Weights of a small GPT-style language model, trained from scratch on English Wikipedia.
Size: 13 layers, width 64, 1 head of 64, MLP 192 SwiGLU, vocabulary 8192, 1.22M parameters.
Each number is 500 + 50 x the weight over its row's rms, rounded and kept within 0 to 999. Layers, rows and columns count from 0. Numbers have three digits each. The size before them is the row's rms in percent of the matrix's.

# down: layer 5 MLP down (transposed), 192x64, rms 0.243, rows 114-180, columns 0-63
# gate: layer 5 MLP gate, 192x64, rms 0.323, rows 115-181, columns 0-63
# up: layer 5 MLP up, 192x64, rms 0.303, rows 115-180, columns 0-63
down114 093:556458463530507438513581529420458464423552573489495495553430564482522521428645477507444508525423555523496538494518527523503419515562521519441567540465466501457564484481527527634468410499557500
gate115 091:394515449467486451453510531398519527548587545444542488544563502471516530514432497476570498520530525575430435489490523565385505466551434516556481544550444544494435427460445366507454496471476479
up115 107:501424552460522640544616467567481554455566619467422566478505498528503581494478472467548568420524493506576536486491546490550550558490433486508543574516491540493456533489531429520504491523519418
down115 101:479507504494458539478448458505524538482501568557491472496628555496495500546463452442532423504535586569501514535475464653440555375525524426534449416523538533503539590444527463566470502507534498
gate116 083:419541433527466569488538425494508532544424490443497564441457474533446552453590482569496507460496441460501501560395443477510443524492502409438608489571470380465521522483504476426506439505488552
up116 076:609444528507569418507498515550449472469497533527544500557469501522517468494512554415499454517498541508533558521560476564526558528539442601572492593483506621560500509548405508553529629489510437
down116 094:476483407533582383515539537556482507572460459454510556406444480493520513528495559546431524455596596545433403504522505431511491550521576424508519475512496591506521596479542540472487497445479484
gate117 114:576494485570520507491504527461575414450596551444491476513509513565485563503433464558429470495484528524453495526513411516414422451510444470542465519539581441460557372449590573473464470463513544
up117 112:532487463487541513496493492371584510442479576487503466450478484563532542556415522493528480527436545521469460536521463647511461496503457486520480532402470459465534575545645460429457559449508483
down117 114:541529512447561380550489543525528459545566485503545560470493506442473441479493516418503500556503475550492589401511550529503472558561532505438446562510489541430603547504400557499487512391578549
gate118 080:380474538521453452542427514545362589541497466419491467517472485559569539481499600493501466480576514503485510419485576399484559462546457445531544469458443575556497534559510509508515496536515556
up118 071:559534460510541582512592459427553450465555532529570604472564485495392561504553443513559539548453451595505477563503459554563501499471406472412502536540573479428472509471475446479525483449480492
down118 090:451496502517392413505488523548448530597451477414474513583461493502609486532482518522439517400556529519450514483502487473530551445448419507602489409512545535616516524505537586506496450483464467
gate119 102:556474481492477457491610556511522523567533491502476516539436441511460376469480384444311516533479481486485415536533543425492518463511486491469534525453501476509523526439468412533483434495544456
up119 104:467529545419507541434408526506437572475483543506546457369440477552548453467435477537501596520508564603491568523575484568521454498494457490475491494505513402466539494435501556478577532457556571
down119 099:599515454543423544481557555520406473606514404504507391595576519486551562475503540416501498531487435477505417470550586460485478438480515508564470494482486532554519514508434544504445487499414515
gate120 099:495519480427442591541526571456519436478428479505443511491557469432520566469545525486534585520549480416480493430543540484447406444511524514495463557555545500529512541518613532537451488398624544
up120 119:485526531482512450522507521386516382476421477469414445450531433492456521513453547491551555600576447513435430518499504550441504463509471576489501566424608479539527461557551575536481484525431480
down120 107:547431489531520543584472423537511541567483568486496451461489593450558512468493476502395423536464522427577549585488467585520481535546515453535460543628444573516482538429451533518523562512461483
gate121 089:374451462467476399566463604405435471541494522421482550475493465457538515450496494473577439555520572541496502437597522531450494479475512426596485536402501523485543489463461448495544507461487460
up121 094:505391527460559453524488479518568381451486486529519499481579533502455522443557541376462595496461510518463510518443471491517534441519466519435428569530562468485515496589506579484401469553409481
down121 089:421508522469497569485446561518480510581500558388512488522498486497474527509481517528568493460555500456485509388517509537467451541485564554589492419398513515501506466402494383486620513512570427
gate122 043:507428523423561564447441503532539515377515444516449566519507481489511546531545495459448463474552462581490444547536451550552485556443501543491466550500490413496585529470611603480496566499446594
up122 044:494409522428586502429487428522559477414517431542469608532525535511451554515484493520513447514525547558479406519441416534526492552445499541502466601527450454420528475475582579490470526547463574
down122 054:549526458441481455514509477488507519562518489579520581452443524455433561410563516471526513532447472507450613461402521540525417582407505522525490510493428480439604510491486594543412500532541528
gate123 118:447541545573437499486489559525450543565459643531410421429501508521530621515460547539479463585443567467428467452424539446488504525504512497538462499445540553459430469511473517466544476426497533
up123 114:604428488465424513524530441583505487541515455545576395486553551470577484425542570504515471554513494496517401459493497492562464627437530462594486469510564539421525473552479455506456468463506499
down123 107:511513584598487442517474484485523482469451497487514487540456468516465460532514484513456492454494503581499609493543562444547477629575536520523563536555395424454576404582574473477514408480503473
gate124 113:516428532417599505558472513469543526482513548576482496593408489526541423400457460507407492432509492526460446486512486555440545450516430504458470524553412486512490455514425496440390485494423542
up124 108:547539465563514507513492445570468475521541469499509448542547462592493457497467490586505562474497369485549463534562568563513569521468455516478532394408549429482620539552478390512472504540508490
down124 102:463441523503542512546488543601492462512400438502430444566555504508456410510417546565539456490557508458479515411422423498485470488461590564564474438519510517546530519420489531461603496574544507
gate125 060:541568584493428523451516509503448491510439444446436590530496453434448609502531522456502476457559523451387451467503493464538481501586440505440526523426411480468460467566501520500439527510382555
up125 055:529514469531588477466442557438470550439433503572541459465364475566503415497484517556523476506482480554486500519461546538530487437420489566580391484488564405557478468493457414530547512514449560
down125 067:491586533473453508423476528527521499529516405444460572556576518475528626520565515454474483527590459481480470406474444461597492541564503420375520539477502599459484485489487499495533492528488429
gate126 078:476476597529528431591547447392503452447502499518474531526483470470390522496575439461584520573513545531473505535445456435486513429583459514471520395493477454485424573460539564446465454558520494
up126 061:463494551512488436491494428428549476439459515426549476507466494499388504525580428506559507551492556524553541454469480408564591426525516473547580404485513473451458597482530543422506437555546463
down126 081:502487400495512543468387492535528457558470527476481567511602571498538447485418544606466501415532464581533498476577525537449486596501584476577536508601563542515522471505512485487518575542484496
gate127 048:567503520450483583583487429537510553489533485444491501434466526466454459499531492548374437513494492444472523434521490482562579432523442564604450462581439409486478470512462406429434474471481535
up127 042:417422466521525422511491545508478523461445547472453478528496523602510552479461464457524545422489498505546496563582523452443539554468553394515493588457623581450555461517560528473575480543421501
down127 053:438470489486447409556521494526417528438483506492418508543430435487531480525487421523369588418538494494547493553523642518508549433455484523490487455590517478404478539518514478529517488460435466
gate128 096:491513577385510448535441518533579526465565493492551494522507510433504554504614533431465458494474508486522456565484434498498459431581440508505548469502543373520427534585470462489479402480445581
up128 093:468476559493524415529540432548517497469471474536424458568602571417466496442491516453471445505490542449493520544551424472550468541513435475542560570530507528433402400462491619539468512427479460
down128 098:507543520474540435512517565482542507520515553517538547482569515517544457440526507508576491406436506526509487598630519521399568491487541562409550541420501447405524488504544570539412552476518566
gate129 058:490468547511471507416421565479484432437561487567467415447510431584534463511493370461491531455492464492447556459506491562551565505639429497489550544555513489446517471590523492561474514485547465
up129 070:527483511461490443464459514567467406444555589548550544438559501516593553465542515536417544407496649494467533467514495518495475531527537521454508574585501443494428505574492564442516577538514516
down129 068:476492503533532504535498501430450454555529530517540461595490497530462449498467567518513566472432372480515458528513554507372446547449443509521464417416425412506492608445516488460411460458474490
gate130 110:560579448482523492558389557534507568425592500522567470567575406411448536513540486497484508470503524439557460556536530514505445490521534478560540495589511535549541511588484515528422423461484580
up130 121:485446560469512465370576407422550506504513476387480554602458499526595526560463414511503472566529488564537474531422473534468551449508508533402515469482463494552520445521511453477536506486550433
down130 118:455504511492508459500547415525593420597482561495489563511456553433445525447453578578442523457574500493533430567599468543443487490513533505519488485401510471591572567543511552468555571489478500
gate131 134:482491537522483488501464388540481488544460402549493457455472592475471546551552565459439568473488463485567471521383587538541500470533513559468478523566573511403546532535576469479429456479457597
up131 121:475571499450563460428401472553462505544481517468594445539455460507537585482520492453400463468551491580497468470516539471592458591447481475471602443515534533471504536480401504469539504428422453
down131 106:496574536560510496554518468525516468517484541510536437540532436580540596597435487523505551459410444470556511512557478495474439632517496493494588469555502392516537533524539461501502497363454470
gate132 053:593442441516581446496453531554459511466613598485456559543438502482571451545572443508493539507452535535549481559486460539454502518398470493465616450539561534469475444468479550454497600504491499
up132 050:546478477456503434497485538491438464529614586505464541540418533479489516530552446534543495494547556461575465512454538515499458533422527525478642514548572540442470398388466523459424564476490527
down132 066:461526492464404514396514548462381444482581491537495498486585546529410476470509451436504541545595511439433467481511508501440492543452472462464491505437546446469473478427455480592408422556473512
gate133 101:455546479510522519508510526433517601572530555477381482502495470561601498450469495429519625492537492529566541545557454497445566416479466508522445546509576485420479527556585521489556541429537456
up133 102:505411464407560524501509517431520470464475444516454463527440473545471562536535370518474530464508486552501536514402500435528532551535447512518537529456590600484446476449551619423444518516462433
down133 096:508558487452461476520543559432453548517587398479595504523430521586560546502500468512549407498490513614431502575491607493558514486525537542475441489456578491477538469464525499474397521457571499
gate134 116:599518474464523456465514468512458485510528527453479514456515488417511452457495485591422503502474470464566430484441508447444501502465572480549591421475509445609458424555536435430520361425484484
up134 111:527549404467546491488519529536511506439485508509500455492476548397611539570488494414483466492452572531473554458498548453499517464431476579549551489548400555494488540479442568504551600593571425
down134 109:482502379561518504529480546492474541553601477512447490607493496516563529517434501482525560413436494484637473542422454520487455575527489461558450450628493458542494566486547540528451512509528513
gate135 113:410519471621485538499492464470545541434529468488612545508500455511488522531448536538559523491560550422469491494452489506435435446563387522481446398476520519586509427434495573559516476474581477
up135 100:495476477547497505466443468453480470491539550488518486475582457502511467504455432495572492541430471620579513497469461431510535449564506405645388437388440513499459516441532449520534550531495509
down135 106:549482531455456509548445549516534502554475464496433536604479575504435488475499462460490473493536508553513562447454546467494465544458456562428581570490565469391473467605502480453571372569476560
gate136 054:515504390511538518418415505494479474497441535435545456455379575556541442483496532476528589554437553486569474504482524514499504503472504527399601408443550538436500524452469503497468594485504570
up136 052:509462465524514507381478582408434482492537487567504496462380550529506480434501535526439557551409478439503413559457541527465549489497540467478553455378551521494546602505487471549550503511481564
down136 062:441539573486487466490484503420495491593475601464450511576542492397511554560484524451555425515532468430549593478618485445487477495459462591513566482582470511473518526437526566523434460501465456
gate137 119:514453492488474433452465506527544588369458557432480557571503520573460518493459535545445592538472450584482459615557476531486512488465533474455475480501420458487593459501422453468474467488495602
up137 129:531506516534625484474432488574550526470547459549543514501475430512516482436578410488475472410430472466522476545484416408476466494584574403494479548462534519541537549527498508425448463430469584
down137 135:445525507462440534515512518530450480537414446431507452428448480516484416509515557627415524507462537458507528431439564531629465437499483475442587485419517420492484429505492444523514442540535459
gate138 115:590530467560617506536551465468515618491425482552438469549472498445485408521420524515526584534549495504566547459517505540495495519513454505440521555552507474580539557410451559457432535417527468
up138 109:483562596531504513567503501528392537606438512550479527600520511571437544496501506480525517478586500471467546554420498415484429563503492528476470610507512492525488433570445477585429491480580484
down138 097:545460405576486525516520548510501526521435497424469508467456419460576388557475490562500507517520527367537466448464379544509539531496429421523545499559525499521445437456453504518415550446497471
gate139 063:538488560508440535593417554495423414457496435534490444457544551519486507587533491513511579523454454438513405491423592545505602440475577533499458525428513448450517566509461520443489454511558530
up139 088:501461563380595443446554477595595494465448502566522513541574467568526554438508471561514464486510580503496523517491552517410421478492465501566464488525557483523522451483406598507476478537478576
down139 085:458500403610401564550528483485395534539611509413459522490423549494469494590474500461451532514497411529462499527469397451520572510480580485466528437517455514504469535484568526522564503495494536
gate140 103:520411485555476425437497434512586430494465569463520588517429367426513450482487484477516529552580529417466426526543533530517579506594486503522458466542509610495490564460514500509498501535531445
up140 076:469480494557474548427441337481505503605483461482527465526456462485467518513555564547473498542554433464533418493466536577430476463582441519440594467531490541428509560551481546525506517563517577
down140 099:517460486415571505532502607431427439454577394497593483505514495587493497470540523536514517498543489570565519463501483407434487472429519486498491558474475486426486509446364438463538477423529499
gate141 078:415438466500485504495516478530484521618366465446435468481444377497532584505424457546452491533571502559486516399592535471498514523529521440533485492453457484410478505541533544510581523527537520
up141 094:505343512447442506482580483521526392500607513516497488457518583533530454485553511594474456433508538436560518493564531492465443511497435492554481531617459471493460446534467507480464466459438576
down141 090:490536502475504500561447494499434545566440490484502529513479512491516552565378461410518478466504457540488573452467518428440492501498523506471477369346503544436577507510425546505588509514518408
gate142 130:417505544565438586414502595539551552517452537494594576447479560494509532474399469515466473465601522471480491411566579459547533590454535495457489496506526520497468493511553491570465550461567457
up142 116:589515486528458573467399469565507423441482527506533458562534556510512341464473446576427553495548598495592538474539540584516487546502467556521482496564454469503428505537501537482469487492524561
down142 103:394432427455482560479569482599491464436481412529406491548463486521507515530491520535468553532504521458466561490464457449493488515472511517547603418408481474523546484364519471481549427524565444
gate143 112:500463475487503423463444425454539544560419427526502494423481476420477433472503534506518599429529493469543504465435492559400583407507427555486565423488490527512507529575573538485600514471468529
up143 117:443485482674524516446475553532478482565486460565502542513471475487461523441567451421414436528458511513460456455458483534426462491376505537536553492563484541511461521588494402500541454541460473
down143 097:504506486502438517493516462444463520459486514485496474589540488507633517547445598495502527449432382497491501590487398537476495516552534416566484440632545492570493523489510579478416524489490461
gate144 099:523561427482530478616440427578479511509539507509533555364466512415566515461546524458577477446538555509483458524464445452508412435423499518473551511504541427547466525537517524581455473548515577
up144 089:482443573519438496491456593539489531424530420562526569501410486411534559450572505495515533617510511420561480528471543500520414504446470537512499577465457492478581427560426515525489443488569487
down144 101:472579523526430536543495537450533494581528507529421523474587514500522579552475562416480441520499419514561497453541512517479495541423524517532380415368436545476473479533419494498478600499501476
gate145 120:558465524512484572472471433445520450444484512474509452515524520407517470482431447617561543507409469531601505536464524541545391600494439491547487516575519469516581499426550561567478430488530476
up145 119:454584487463560438521568473465507500489464530441509553551537443558456576512492491373482441455594572492399501407515509411499499512501497452502488484462475504536570544530454485494403515516538371
down145 123:544514478554457555507555501553445525535440496556463534543529443509609481470439493495562475545480530525551505490568518452556444574468546520592564480440473502520574389472630538511491401493415469
gate146 121:538472527529518471590491392437478462405518537624508514449403465536522464480477476596500540510412505475570466497447491524532463461459548496460487408544468533465464500576499427390526422489534514
up146 119:463488520460498528488544508491510400626444496472529480630527541460521601380496550494527432555447402485479534448404485492474463567458419498494529504533548565477484541561540464471553529488517542
down146 107:582579540552520491443484465478496553487490513588462491525443445500502487623530542503495502515519415526598473537489492471548475523456522546506471558599448452471500584565520420502582479494375596
gate147 102:588435577538508555483548484479515531585419508441543473481437479542474552573521396507495509457407505489497516544452470488411544471576560575516394460475474498519495485428546519599513493404510552
up147 102:490510533428502451534539456497488459553561505567457432485513566377427583522551473496512482433632462474476426484476482494464509490627493456524458503529459557495495562445509583460461422513518410
down147 104:536462389475461465514417497510448521524549487516534534447512493437406479518479479508560506520555525478415483501600559416547452501400434515412550513490600545509632535473510471526486519515409501
gate148 078:520498504562523551477484517458485467611505509518394590515514470519470472583508511455400509542577445503432527537485540619480543479445436534464465503525516533526458459582489409379404508491461485
up148 081:467579484518588536530405448541503530509547471457541514496491522469451521546516570435468497484512451490527536381622627459431580419487422474539537495549396451518521522492536523489571506501474503
down148 084:498593527473480514574500480456539434566432581489530450506570539514493532571503443650531520491402571420487488601505488464484483540496526525518520440454490584562455514458586561566511483530502546
gate149 095:495457484506508464552490547413478558524583691524506593509436435506524460573543507593557517496456518521494412543552494464469426466506574430490507513485547522548500470455482453474581462450515491
up149 088:535530529488538521501564448528518494476454423547508411537484589612522525496433500471451534498505458594538514463534530615608556558453407445508469451483501407452533521515580539415513537531508535
down149 100:492501511569534477502531612489437459508591614514516461501475522496448440495574409542585494490519578492509459628506437563452507458496491430498535547447482570597491516532582426457477511526464513
gate150 101:539481512492469503552487471465470584541464484508514568471463432500472494569406459530558496601495595555513446545398450539501392420589529490438551413484458479500444541486522488426478490425454563
up150 106:494511554454453516444524463543525485509491519543507510629504440473396498592533485464511413540581484461453485500421479514518506435575405414490503529480518445477378484502472612499498406491455474
down150 099:527458476443515516479497540486471480505493442406516610480503483483512500453441499603516485503477510447497448553523571547558533603528635525460348552626481471517455494529503487517570478501518454
gate151 081:413485474510483531576430504574523531469605470524486457491537478493591503454554518505500526366589475521429445469516520581484403513472599469574462436495555481452490509470486513595537508537446554
up151 086:495502551345512620480485501560575497523452570504526487424498473513478490466513486532477565565461523595475521499624520453503487437557486476541601571555492557503501519598506446454506526462512450
down151 081:443547522625479405536595457514509501509494489507464534605480543486494419503517565488435538554468492405487418500480455546495526433513524449466440400625552485556492531483546537526424528466477482
gate152 094:512452504521622530489541480436503521443508381523448414456563486398524544494554582468457505581502502517462476563444563446550520480524427498545461568483455501565555494501577475578453410543491485
up152 100:493567464594620433508561473462514504460445482544512501571465508507438531492475510522523445558430593539563468518442498515416518446577503593598542585505494486547471420498387508531478487516486459
down152 099:416488481462422545583422500498560457578508458490428390558533485510523546492581421479545530443495482458560486422486469486547429573482497509439448530555492448528521509609548458457546559510568443
gate153 055:445442472601498500509512496528441552509526536427465482560529537534532498511562461472544565418571503534390502503467425398579528559532404465512540490409505594514493462447440527558468501479579447
up153 056:525554532446502467492454474480612468538466459536513492456438453442506474465475574485467419566416504508613536486521576578476437419440547556476492495575447392486505521548591428503541536497470546
down153 073:438480496500526521628472515594576562493515509531512454559432518454503479534506558573394582584486506466569518455544508457521495483438510495431544526450480529511465407509589540573469526465604451
gate154 103:552470546420510408566467467642527535549431549444533468543525502600513551551560484480428503516489504559508526494581549445475492471515492445479433540612534548488421534557444575503464503554508527
up154 089:419553518533484585447433454494476443540444465423523499569602622474565500504467496610509510569570475485533539549484507510480573503560413501480503458517512447529516485553383539476555473448555504
down154 100:479414521450453475486520392515571515481519476391510517515421439488560438577574416427477477479537500556458488494489560523475437522477491452529507456414548481506474416541555533539413532400584488
gate155 114:535508470387548498480377476493466531489514467546489463527561453457566497487569443525390462394501572418541445498479539486420480468548527493530507509579514483559523512512573506460461410487474619
up155 123:479467503475403405454422633549543583507457509552446493460486559540546535597474463501479496547511490486446515401466550542537494503438587496525526487478547463507608473427493474413436472521485462
down155 104:557587473546427492533542461519452505547516508531511510516464518512669570548503544473487553532400469434548460519505419530575490555525522479526495506547506367569548459472604526493439482467465493
gate156 105:473513601464503511421579526619570540471360504471518455515474476502434554517490443518469469490543444510420510510459567452549465582531468482460464507385562463450524524516511578563463480528482435
up156 123:553433529543536469454510542525566480551462598501436560535490471506453486473399363393488487486464516503478396399468485445595532514554485480454513539456469481515420544526503528509461460552425468
down156 103:434499508564564486565416517505516565474519445461528551392507573493488465485593486528515494479532536485572489487516586599449489478486498422422529634443474465497526408572475543578486454548495519
gate157 072:453500542474519524572570455488421430630512566482534550498481500531453550414591565556540430522499494498518532503387526436530501508508562458475460428612554496483453481520537480457585453496568521
up157 067:483536573497440566496582460509540488576512632517522527508465514448491622466542543537465496451542523442555539537403499525595437543496580549476497476499534450422462479546547556459581553502566495
down157 090:598505504449504585537462525476572497584496599516490550431479557461498531542523568511499479486453467455455449449515482486606486481552567508457459537631486481515501499576376505410543485441554495
gate158 138:406503438439507513549530597563468544456460519511492450481449530605384528494554508540566524465486569573516489499499485504494437432469489492556532440532550513464459402548559428610496539513412494
up158 143:485466452502486478510424561534483465482532528485495529546581535445531489378571541507579438389461575449552459584521458460547487623450537470457558433548575494522534436508521476559484502441493553
down158 136:467417503487489497559514510511502364449469433534496505542534505503476449502462539560378498512546539425536549517494436467504470428519545460549624415453501499577555531412441527440506525519590455
gate159 106:604466512540512455545549514677420519423597538481460566477510539475476496496410506469487523507494390489526505429515561540518567551531580531460497534551483563483520446495448453468477493527434465
up159 109:560563571543602394510604470541496483493556506482434552506526493461577439523482391513482441512461538533528518477450451430576423533513434496444495516477510548624575518539460547513540497549525489
down159 111:394484466508486554504443539466503451485557466353456509559526576444585463473445543504447468473458508522570455447431402518499413596465427517507472530460519480520477427481400505497531454524471511
gate160 103:525510508520428476481504500543484484409431463516396476449553538528522571551475427600517542503477447476526556469472636552496581505446453539541477561571488533373514437468498526517433562504445529
up160 109:525496580541497549650524556487494520546523536524500528503477484470527485425476432477418462478452571470499487411550475458587485477537502468576533577512424470595469545513384395460521495500461449
down160 107:419475477488436444463523519552461473465478481450490437531475490591530467424462435615531463423446490424445592455511356515562554478511442392461562490513509518554520540482482440526494545521509507
gate161 137:495559525486517570444548403548497439553517489486612541525507478454473443481463568499572534527488474433525455482458469621460513417444520498515421533554606431541491559597506503482494442409492493
up161 122:522517518489494574466505593398532537537545505528403512489501459559552447476478533502475546477439422512540505554462574552487489540522626474610451509601495429485458386550543489535501436529459494
down161 115:452504433470567485497428592510451412517470543578489526523529606498472455508444500527483501397551541425460455553544461461459481422493504519502484412422398526467577502386457549476467475518535493
gate162 117:488539477573451577474500534448454467466503558448413451455411537598554464504486525603536439540456524433540492542535505515417516535395476455462408469504551429480567459527546517482466502424556562
up162 104:485534511446354517481526532516573506487537474474491494507568545380421457520474504551472573459553509533597467489511576500512462486630536524515511421468545451526398500414510431548505528498511446
down162 103:472446506509491493553560459450470589491495383459456434555543465518464504461451485495606464512391551566503519495536395519476506430578518468499448527493508506529480461571561452600473508419431576
gate163 103:501541429542477466539500503441379604590553453439526610538477484436482518472542528563480480545562515510540474563520515555468456458558464453444533472530506513516539483543419394439426451431503551
up163 089:525500455445556478477507471435592464471475539398560463544524497560552519486528448513495604561574414427472498433500534438504535495534468545525420658575413447450508532474511534483510506524495469
down163 095:452467410543533475532508566498503493508460485475455626591506457516485514478537453482502507502440528481525487519444506467493466525600585459537610384603505547530530484400552445512504535397540461
gate164 112:463534457562487495407478526472524455573425491435524403392442486472477442534464447500535586562521354535547510473435518514501540481500537526446502446510573531427446545469540482559438467531430530
up164 113:502632527485499501459507512445491602535533511481653588558476491516506607554499548516510448594460539409511495511565501449524532481557527486483486457476536514552448570530458465450500465400539521
down164 109:428465534503488487495491510599413391463473439483414449507503455533495482504441577488469517504555535504545594440442459452580409516465468506536571500499476453577574566411463496399520508504491441
gate165 100:524442498482607466519576522525559499446509508464545523382489485589495539534443535485424448446442433565423446517487592510368535452456504457439494479554522497513497512406518472504468435467427517
up165 117:460462526541469562458503497521493527487471468539538509396586614462592509505482578501483398450499441432471611479457557383448493495476545529388437489532516481510494530519582482450478496520473559
down165 124:518506602541500516423537511482510508443457403458528481529491492496488513497513564561586471506496526572497509528527505595457551483410567553565441532474595596550552480408514551519468439607560443
gate166 066:566512391516494432428538507524516521494499452466449586595406529484413423474590525488414454479556481394514475547546552461550529583539502465472453518453438552537504432497473457536550503487503439
up166 063:540475452556554606458486525498467425562490553530483549513590497468407501474526513511523512435484472496591542514593580478506493656544436534415457527492434532525503444530411538488542503452460500
down166 077:522533447479489507534585484477397466496531492509484473469445422519642483565433617465559489566492551567487487501521501512518470381482532564540485517527488435415466490465559476551448525556482601
gate167 120:435529547527456485459491574409500528467473583553404483450539481514487514560405563400441429495592468550488523508520486507529531503529476579524469542506570440477461565519610564552474479396512489
up167 121:573536512432591498418519371498521545503521582512447471382510441476489452474516459447533592490512464504425462476482533392489416504468493487498418502447520445596472535515586490512481471555531511
down167 118:493547559458489452512492450505444520564535546536449499523491539476519484514467447537474579508504503480569566610514481511584480532598447512488597589521554409561508497599640493528453539494432536
gate168 107:546522395492563553488494420550536456431575525523493491529513429452470416494536453416550570511534470557511549574567519504527549487452431574524535484530452520586458565584441550599498477516567482
up168 102:570412497470526450539386589419525392502411532545424474499475431443467506515490501510468471537499588532478587452439424572533483479490438484532420460468452484481433510480485578516521444554491514
down168 094:502502482549415473475495496492440539493465509444480553512495500493599535448576458570417462458433449469559480566529592560553441541444435517490539534562456478456447448600615554515482541403478502
gate169 119:482511385558546533584547441549488478514512539520409567511502502470481544514516513489530510412537487436610453439505435529518462469499566498582552498585447594519453468494515449596472399442510546
up169 112:523506516499487575445542544519446450554620559513435513551527421502496529484468581548512413517497522510458656542520514647495473531546475470495478457558471482428418427487493538521524462465472524
down169 110:594499532519422466547504491460585564506581579557602506522515510496523525477576478393538470498492425604499534433484529487519459533448446528505459525560541532436594491595457487540525458478454577
gate170 076:512488488482568522548581579517563447501548479546437423539492400505404557544508491520486538483436646612503477522504464436463453492502526529499481501486545554546503441534465443443575513471452601
up170 067:513517441443520522619549500479603443517525452505545418536555439483457614438530445469562520511470618515440496501478513385466543425515546499553491437445472566491499490468433505461510522533486572
down170 083:535524493494447504435462432526560556508491379497544511408403474493507550561475492456526561495549532439549423410528624455474532575530430544476573546498522517452500518476484472545526401555444522
gate171 098:498491465551535539616483495540456451495536515565515517508470465459398443539546485493533415469511492437600469591502442529433459394487579516445525561446521392532484519565477488440552433440462482
up171 095:413505538498498481496456550503446543572602405515444561473432542541426446556550434479558494496530440482614473502490484495438466507610542502519532491550539569533525461477542404518432484518402531
down171 097:538495489459433545500508480526468551513436492521564521443503496453495588504364555557408565465528547412452584448522436556492540602454524502498463596448487500529550558535551554574482533521528441
gate172 113:444510439535589500530585521493370502555562561481491547582413448423459614508570481472512484425586560520523495459468562558505483494490504427559485589522464453538454533509474505479524443530518535
up172 113:508534502552485581515499542513479500492486375529568533476464477518405508404386514560546516500537494445496442444527490513495432530477443455446544431488567553538493508489628516524411466557494609
down172 106:473477533465537459523402593555484459416527491497546483469563531522413448438488497496547464498622579586454516494530574406454492440472510519516483511430491449416538473469421495447529428514538416
gate173 108:497406434511528561424505490499513549456548484523529477445393470540542502596559436482467482449440484634485537514517436544501536451542476513417514462471410498545479512616500527458517560530412447
up173 089:484543475406496460440534431552442507453395433538398435478531533484463551507438486548492481525493473477515606577563511523502423540395548511441408500563543478522556546481512550497514474429439455
down173 089:609477487481542472496468567501576477533628548476563508496385560483495424516612511469431478510521445625521542425538496498473590436499418495473498513463452526477512510438561520511489545518460507
gate174 111:607520446538469603466424537527462567462435478485464479468477454499482466484532450582449625544458441467596542553516478432430571518520567386424496512540516485517490497531506491560515564468474524
up174 114:506528550465526413517459396459474498370520433464499463562535443584500494543423460574536466537485489385582482481504549526515539445459472433538453538501448492551549407503454522482529472394499480
down174 104:394594444540541457491499497590495518474587487482463445469467573521454526546479546509346495428488563472477432439463578584468475514449529521471497457474509415504475507536393542479522519499560528
gate175 104:424534510433433506536472617574539508529477571609508470451520531497486551415481548515621419516506551570494491535440557466530462516491470484537489464493498522423448477400456615558521512460496494
up175 105:485544562452457386540462537421442580436516455468526524606496452458455530488537496581522470629490468472441489453475529391522488476581514557539481547409532546485531491497515515504471504574444435
down175 099:501528348467494472576528528396568542525458440524524571505532463542532557524528497465435457570428492489520529491485446490348551506501555564566465505574518553480530466447462498459453518511519584
gate176 105:486484584501468443520460463490521364444536475582511509490522490515561442524536476549519550460490612463516491608459461486548530442626440580509517506545559441573461582550463493485461446450495533
up176 102:570591504534460454489596553399383580505548496526515458481424568440432600496511496508589503505509505419577587585514518507495553580500535461495463515504488467449470529432451479511506503509502548
down176 105:528545595521510428451505584550526433485591548534531510455663500516475446486493516440512524503523502432557497522484484576481412544553515482441564617515526509563544452528605474466522509519483535
gate177 088:569549451528404563498397499448471502517540420526465547446423444511578501580543534480522516522531480563448438511565465556460616476490570564486428548528500488521526564548535523536485520433572577
up177 091:562628463569504461513468500554446485549529489438512505462399455508507444551501519495525527589427405487577556505543551467434550557495564506528467476535524515459473580599449437511545436533589487
down177 086:430460537427521435460490541510589460573502515463408440489579500475405482446479554501524474521513621502448506600556511511455468466462516456492470437448485604504473477538400564454509422541468475
gate178 093:494471583413481524563518497516435552446492553471570536465497515444528477457462442552571527504554519453492474504486510496542514426434511606481489452550504386528536573460433439504517357493558594
up178 092:489402563458544582526479534540521502516497537492513510464421479436625469417414435486470469484564529533517448419514502467494522540484490597521458414549503415494521603555482474495534412501588512
down178 104:553508473619533561457490491445444549577477477498491473510479444578541547601565626487513498449471430419463472487399464558478515590485510430530515500451461534511485454490518578514431575448502497
gate179 084:522484524465472439500423599534543546496396499472485412522426509467586454479563564520446451483459590580480511521492467449517531490536501433439593500507511506451498567403527528402550539502408471
up179 103:473432546477499460515430529559558560445473552467353506505512467475496469490490526552456417479491432520512494532620579496459579451475419438473514463444525442516574595498468471539495444500422562
down179 096:489492463574422408439517472443519411562572565482486483463555491512542510578509459490616511449496399475466531486476434458575423533504467544526458593510473419540489428479541565464509543573496547
gate180 086:485496468452398473550476477541546504529491488490492478486493448578549596457556595493415480499450476475414430438482395469482542481472499489560524490458492498477428425557495379393512432460463563
up180 084:446572570499467467510460534583549456534580496496530480455443470549588536490535579481472497524437483537456554461523491515519488474546484521544487462504566475463425576537531371362432477412515576
down180 097:498531489470519474506476454437512520524519414600519554446502597481409422534456527485548572500513521450426509515508461441552487583437480576524497641449457555571468483387483444534510529486513449
gate181 084:507491430467571546446542453489557625507432520475497485599527541463382444437497531490460437449528563484585463546404493502517409544486527403467469505548524423517527498529418528504504504490513567